Weights of a small transformer language model.
Size: 11 layers, width 384, 12 heads of 32 (4 for keys and values), vocabulary 32000.
Architecture: no biases in attention or MLP, normalized queries and keys.
Training: a variant of SOAP for these matrices, 426M tokens, 6496 steps.
Each number is 128 + 32 x the weight over its row's rms, rounded and kept within 0 to 255. Layers, rows and columns count from 0. Numbers have three digits each. The size before them is the row's rms in percent of the matrix's.

# layer 3 MLP gate, 768x384, rms 0.158, rows 346-477, columns 288-335
100:092152129131077116103134139142107150062159154144133126192095134115166117081092095137139110185179189089130096149088133149197155142134132145172075
100:140128098090110158132079086178134156105124121095105161137110123121161167110141097171136139153087142147135135077093151150166128116155167133130125
099:099117080116092112160240132105048158104100167118104047090082147113148171101109081106128147128113172139139154132124175071194102097102190132092118
103:137160149132097127031119075171133086120111084159099105108166139100152130155119120113131115122127187117103125182108162107101127226112126150120146
104:056085098150162144172188148102161077152124119071103136070127086107110116075164114163173112177100183108092060125070170143104155137211138118089117
100:078123115134180162109194156115119197093103131092115099091134133143123160061111091186177138191125120119115155154147191079107075095111159133179200
098:127062104129127065107125094110150177125101113125146114108082130128149122130133112113072062068118098107147176158152116094120114091114149154153143
106:129169121096167111111099131105109116161044082153160159092139076137131110130143137091095107149138133118095159147212109153149100142104172131123048
107:139152166104100155152073057137121146140150181154171069127121099150186177060150097125158081120090159126121141084168127156106128105171114129139100
093:123136171098136119147118127173059100125074133093112104131129118170116098112083173144168141133125124074137104154135149142168186125141064045072131
101:146134166142088081166077150108067088096144091099153136127164182152142129187101122124204147086142122132128091131157111139098095138157078100127158
118:144164078183153124152171155160123140126116138156132143088131130162151156122106164193137131065095159119123107143176152066110112200183094126148156
107:209186140131121113144101133137129141136154101104095104139118111087134136145103083126157153173136142183131090116091123189174178107129114140154169
089:169156120190173102110119075113124101100130135156086152150185109140104096094152105129142146217128111129095054130137113139123156131122134106119116
102:149165187133152136187086086146136117121163106131105087170166205103200119094153093069179085122104116160159087111111107094165125119123139074129148
106:192106138133178099135126087061175136123099086134144145195088166111128135162122121134069150147131144100133124118147150074087122099143084093091101
091:178085108109220031128166155105135100070163112110069129130108120094144100132084096162177133094191116090162092120127105141119097126124145057111127
099:140124118085119181101124091137022126176123128114116141205187141142115163121125107180128121147104106143139140058130090122154148130119129156107133
092:129093146151091182123105090122113129146140152105121125132128177050109146150077154084115043086101132100154101130072133143110173130095153155177156
121:152139140165046165123120123133188115141119142147137114161104117082136090110207074112113119093112179124063182127100070101131123113156096096122057
103:118153159119112136150210110170154172126095153104132073112147206157151113155093046109047098121107111092130119179154148136163105126151126134109118
095:142142136115125137106129115114079101091093182125156157158147145121126168096157064136101098127180088123185135213173156094072106066186118053096130
090:108078144091185133133141092155160119099120197135134073113075157127140143158090128177085203118082169193126111140159133131105193082130174121107136
087:109144168149129130097139167161164110084180114152216059131101104134136158119172147131171155118170174128073121148087129130137132123122108126102071
101:070151163129137156117151146118116177192109124108135170084087149155047093115135207103091125146105140145108194188107155128189143104106091187179120
098:120152139099158156090156110113092059106054147134113121156133123142173131162110158115048177100134062182096084213105122148125080107092129126073054
103:198134170093100146028104176103087146175071165105125151136144075147100111103116146113126129103125139132125149073150161086134147189096075101152109
100:163173108155153070148160075138166135116127169165111187121095140139165114107109098197142077075131153110137085151101119170104170111192154071071107
101:074134081199165130182135122120177094105177186149079106105102210123094051122117140170110102066162124133120126086141097155069139117162131109163123
100:072149107068081162127152045094125119163099146137057110109083134084100118145116128096147175194060122095140136071103188085159187079128117154138117
115:071111102153148088123109126104138089124123086065125142146139184179203117099058113154151095189207167117160100150188082141139073090140129133122179
091:149155092076160148159119091149148091134110120125146096131096128142187127170152073155138116111127150141152110128164134075114130101175164193118105
107:096121109146138124164185134149150212142126143129062118105116084185119106096161095152078152069191139128191156111167130088069110083211136132110210
095:129143105106076175149125162093132095145116122139131123175161098118146112142140130159160168142169077138125171088109121116135136117118127105109112
100:094090103109179127176146055140177116091138141139122176133098146191125088124041102150145129135145075101084144095104178116102065141126126101139124
092:145171141131141143160155106137134128083122140107103161112127153150099129141140145041128101155158078160156168148149113061183076176113130142075100
117:098117169094139149098160085096134136162085153070059187188097144115114136137118099145139140152179167143136087072111112080113092052159149121151119
096:082199149165178152180184137126130126136108185107109177121157132151094133078143166122137129083089071139117148152101178055128105157181112136145115
091:129134089162159139122133123081134111091094085115144143198171134115112113105155135072109117134134178127082123070153127145109147079070067080158196
092:167126170102080137140160184127063059141140180146164116089045152090091184135111119098113150095118101075162181119120137129089095111120193107130080
094:142163144128152132087105129075104109068172157163135122109055158076155123127128122152099144079109140163082070143124125081112171085142137078096147
086:131162145101112131163124161133170153158126131126111128083155180082177129127086142077112109143099126093100075143120090094172063124139140125111166
090:152114118133117096088054177153088130135120100084125120141074170136072161110110133125169147121143061111089102116119138139102153126078124135160111
105:143123125154107131124078167149143073119130097103123161139058147159090073177115078144157146110113110158109138172125140150135158126162139091144146
106:132126115195134113176156096194123139147158087122187135137089107039124110138142076109052079090108085108122157110155129134087083113096135166147102
091:125203139082126142127176136159089159070124139124129116145194070110160109131132111179139121155146168083107097100137161134115144148091134131144153
098:112109155130146181122134148141173126138138134100120157103153069120081151125140100147094084148162166128166171090081152097143126072074173213140178
097:182154101130127134161133120128109065138113172107105132086154101149102168117138114153118098145073164200099147112152175118149133041099123139098074
088:094085125146093155145195129074187186127096079145188146164109162170135142173124216118100138119166163065149121148117101104127125211181108113125170
100:100074141123126069132089162100125131148127155116082110160137217213138095156125121119125148158110085165103177188094117049168096144141087124114113
094:149157109121129124131173089136102104150139113104106182064118141167148167080131085111151185111120102181111060133156120137118165211125100158191174
085:117135160121154185158080112104082178219112107139141157099097139112102084161124099062093153097144099133113084122088172099093089151124114160115084
111:160105124097186106103130115154103152117096149124132103127124062098089131191086108176109110114116087075112115152109188139103113142128154101154111
093:158121111175196118079122124089126164176110121142127112140112193137171138112146091154121112123144133095168166071134089049148112145129165114133155
096:119113158131139065149106093136162097181108092148126125194127153155145110147098137139071111162146159153072090072140153084185142101153111104118127
093:169177109147147135117135094169158131107124145156055165125134180124092112148170120177163143164125078196117109123091142111111111113149143153128158
099:102100110088107092187068129182114151089123127159078117148158181120123138129143076169106086113137142117162133165150122154194092147107139133131122
097:145129160159214085148107183113074062139115093124154097106123096170108157166139132113168094151139122119112159089125200113168131082158157174160145
112:163144100137148129071132143123110091078140069142175111126144184142159114103133078125139062107109027101074144137110156123078140157155121139126158
114:107115147067131142084145156085144152115115152142089169154124152144117081116145154130094102107154115121166101132088083160087144121116152131074096
121:143114130084147157126073211113152071124077157167102169143166117114121154185145147122157183128116145107143124128112162126123153113098169161170148
106:128101093144137110146126130106148100159116142138153195107150109085152126109117146148154143120110182141171112117203135150069160062152151154135085
103:118114068176115045126112098150123097166163128098112119171091102125106158105143077105057142217162101090105103175123121145101138117077118142118157
099:077143145136145064121086058080075177090147137111124121110064120134096132130076100103160091138170123171081142134132151130129152171119092143175089
100:159130145149112144151078097110112173120144126107067156162083126179158148185113170150093131085186064149129122131134127064143181128083103170083137
093:092081065134141159116174168158223135092121139106146129078092158141158188167153121198110174117131123065111131163087156161120079156083129174109136
098:116043117120182123151083120155149107143076124114154131095093181081130152165059114185109172169110165102165113113125138164135181151155138162182151
095:123115111078175139165184079097173122116128124118108128155084134099181138156120126138177099123117130156094147125123156090120074150133147206097070
099:138134133164170220150089175137169108141129140120162154123126069131099094076134143107128100124159167126137044124185103160151084117071183079110141
104:169089177171163050066159123186153117073100091162122101139127109112127186117100145157116122084147094139079101167138149085031147141165146166116136
088:104176129128177138115122153174153169109113224144144145136124149152111139154078092116157109172115124194122128107137138134129141067159103118106069
102:133191103188121142112140091158094176205136130055114104112101124157135146155170144108184112084149073094047155132103202133091135125196155118131161
097:168133098103112144110086165169118080121143077147102111204201157084122110219149120119118108107150161084112110136133142129122104146135085170056074
103:154132187102150096125172114123092126191117127156116135174167081103160139099205162158181103125131101109154105115117174178137145071161088194111164
103:119121121146144060163138118137134105103155111161120116173165087084117141075118130191116115181084110148164124084128144110137161180154145135148117
104:129155120095189113207151166124100065117129111154089147169141148180097165079145138145123172100101137132129134134119150065146087158124137139129054
090:145134149072081167117136144158117102146134176088103081097099113111070147107070134114076182153147115161131090069116192126163163206154089201167116
101:136127182121130108092091120087110144130192139192104095121065106155119140137150078149130167154097138146144172091108154165166166134147121091070089
112:129179145168155114137098076178122134159122141086120130119203138099134101074127137110111134114112132168174135131190160088102140105084182174103093
109:103073063063091097112125148117127081063139146051123155163150197165196110184121110118144098102119127109160140170124189084125105190122087084111126
100:113109098106149112152098185108170109136110164118142128107113151101193082108127065156116105189125168139131114134224179166127099172161078068137150
109:134159143090135143155137208165147102137077170095083134104082129109138139099126163083099077144138124149131141107174103102035156177091104165132126
106:122153184117150118107131123080110099136114129137161147139091138088123136112091116114096113147144127191144122073174150139175087112178112182184127
088:101084161162038035194109169043175168111122139111197128121147119106135117142147160067070157195114146105089123116139140139080129178084114179116161
095:164060132186162038116115130122144085095130098184149154130158160114119145123089106139106136073165147135088174118146138182083080076127200156075157
111:128110084146168055128164177179094163127117083156154186101154122046142125130076073123157140033128165124161153133161155118129103122093116135186085
098:138115130126114103111099095067107140093069109167086203075105115106139181107145149108124129134159127153148200116159160139100180151068157180174138
092:109134172117122130161108152142062128129126142122135074139143149097033129102139130158094134165103166159151125074173142102155162186154137157130172
107:133138125149106100190105155096095118126142218144149155106105142090124118145188117122149044201167079167105101169100096179099182140109124136115178
100:158092173099103152093071133136173156161162141139138136130201139075153163084127123130151102170110187143073118097081124150130139155108100094143175
098:115131154157137216148113138089079107168198079076117168116096162127135127225132066125076177134116113213120169206132129049091096116083146154159099
089:158144083085166106126171141137157128136141136169181129165083163137128139083121176053120144078057107121145150189135125118094136123127144102212152
104:126147128105159135130189101133090196160136114113119136152123158143129102107070128107089147115129079154094103153059155093119177114117070175134144
099:174109126179160145148113073145069165128147087105132149111102104141127082097114150123183162171116093156211114123104155073161140094181127128088112
107:135115107170089063148162130218114131082104109113159153191158176094117154192122123124175111131082199104134163131148117119101145158164109155109103
101:153095075093129097137147123186144125088102180076104161105147084131111100106127088091201101148182104142128134161146148090114106166130140179153128
098:129150120157089152138151180144117136107107095099145054090148185158156167081149161165109026077115178154109129113151082111183104077163127150138125
100:066140119158162149168159054138117171152095141131090135165129110185178194107092112127120142091098070127057122093095164096100065160156076128137075
100:118165127129132142131161147076109089111171110100086132168158120106143114139126088111091126151200113130117123074131089147163120118149136149181146
099:130120130072172142089197113148125165146114120137134165113130138103187108164077104189111128111141137170130116113116143101106122135126154181174068
102:115113133156174156095095117166149190099095100104090120185123149109156076160124120135133159135134161158086163140168101131123135074040190114138127
096:124162149106121158163202118114126135105133179115158118093103179158169139107129117102096076071141130161156177167128126087095059150144138146100112
106:148107148083099093117125137140132128145167119093168170061182116142100088183107187109150116198163164076166130084121173146095126178103129114157137
099:072072172114192095120085114116137149120132094153118122113153119132058131160094129153121119094124136156158082090053106220121144131108111074095138
089:078145178124117116137082128148125123128131116106119146087130130125159104099129078130158156099120118134169146104150147160121148112159161135179084
101:094132136130115103195090201098091101063129108105110115111124153150101183154163144123125118095113145108117149146120099118107106151135111108172147
100:121067151107089132145141183120131137131099112127129152121143126191106087128132133139104100124134138172191158117131160136177154114105102135168135
099:107127081111141132131128106122152111123147106141107157127130120150094180115110147101060139120165085143165149107128141133070103108118127138137190
106:168150100153089114156098160080115167118162136156110110127175081179073071129120136099109163091154100155104132126152154192088133189172099144121074
108:201147188174130096093151095177152093093133125124141099145194111115117016089213083136105138156131154124110118142111102162133110145154128151104108
099:119164148064132161125178069150200084082142183111109191133162113118137112127165149151137160144078099149130113121111182137146071136122183154157083
097:114113052089105093163086109124167125135153164139174172090141087134133109128100109124123156140144194143176100107110183074136163107123120182111111
100:127106071096106170140204180152066111109134171112111183148023142142136155101073106141134123152132106130047138120128159108155137141124128171103145
101:146164115128131116144134102147198150095198180106140148120092191115090195110128108117161127126149082111171140170129139105140149164095161220173146
101:212199096094081141150163086156102078085129070174182084124119136116151109050108160142109075149193133125113138142147103129131156140099159114096108
103:118127108119138180083121147077110101112101148077186080153105123149100153153215159177125123099123155151139118176145140152136103161099111070159152
095:126138157135166056148142136109148154146076133107091121080162142117137181149128160159133169083061168157148115122080175131144155133170144151139085
115:203054093116134123126112128113130126182129066096157097180136150168110123173108155120138162140127105118113177134146138092084136190121036113165141
094:087100113117119103137139083138119117071167095147159177177170146169098110165104106134116202158121132183108083123056068164149117102063078030137096
094:110104113074173142091110146106155166082101137154147074156122195088055145097117153136153117109075134122181117118165148130161086120096116116091134
108:067092176115139106117111112160155161157104128127197111144146129159118099121145091162161085123111132151161076169130145160099132099117067198129132
097:135151122064054087089169154117159139129127148113151134142115160156099123142193161184173152171105101094144205099178136122120155073102128076138160
116:133179160063133125140169092147152104141110077125089165126145174124088117124114125126131132147107111179125103056133140143137140182052132125090118
092:137120143157141098181125134128126127157153153141095162154116124125150153100096160078123108133182172177074172141073153097147185095135148118202136
107:127090147142134147098104080067151153115053131114157075110131065091090175117128183094154138155166070131127117116087185157105087167161119148132119
093:110139087103126138143112101168139169144156172090134104142169119074105115136137110143110171117102191073084124141143127127149108126149134187120151
095:125091139157129173155132132111118115083109090145121130117157157118138123127166131198156115051153162137083118107134118114083137138153113145120105
095:163074081134166091099130138111124100124153075119114100097108139126108117113133169126115141097179128144135155156127116068117117106096154179219123
092:101085157149136105119138134115106100127160117124180158120080109169142120110174103094163117194105178085108153158092157110173131187176190086117117
099:146149033133130163103120139133131147189108106103136111129104160121102142121052122116132114079096090127116154162159134128118155101141128079146133
106:127178108170096087156070182137084101111155147121132159124183137113140160125112149112138173067155114126135139153149165153109080093123089134072112
107:154125140084114153109133160125094157138173128104099132148088154104168124156144157024159093171149120085145140120102160047170169146143162080133115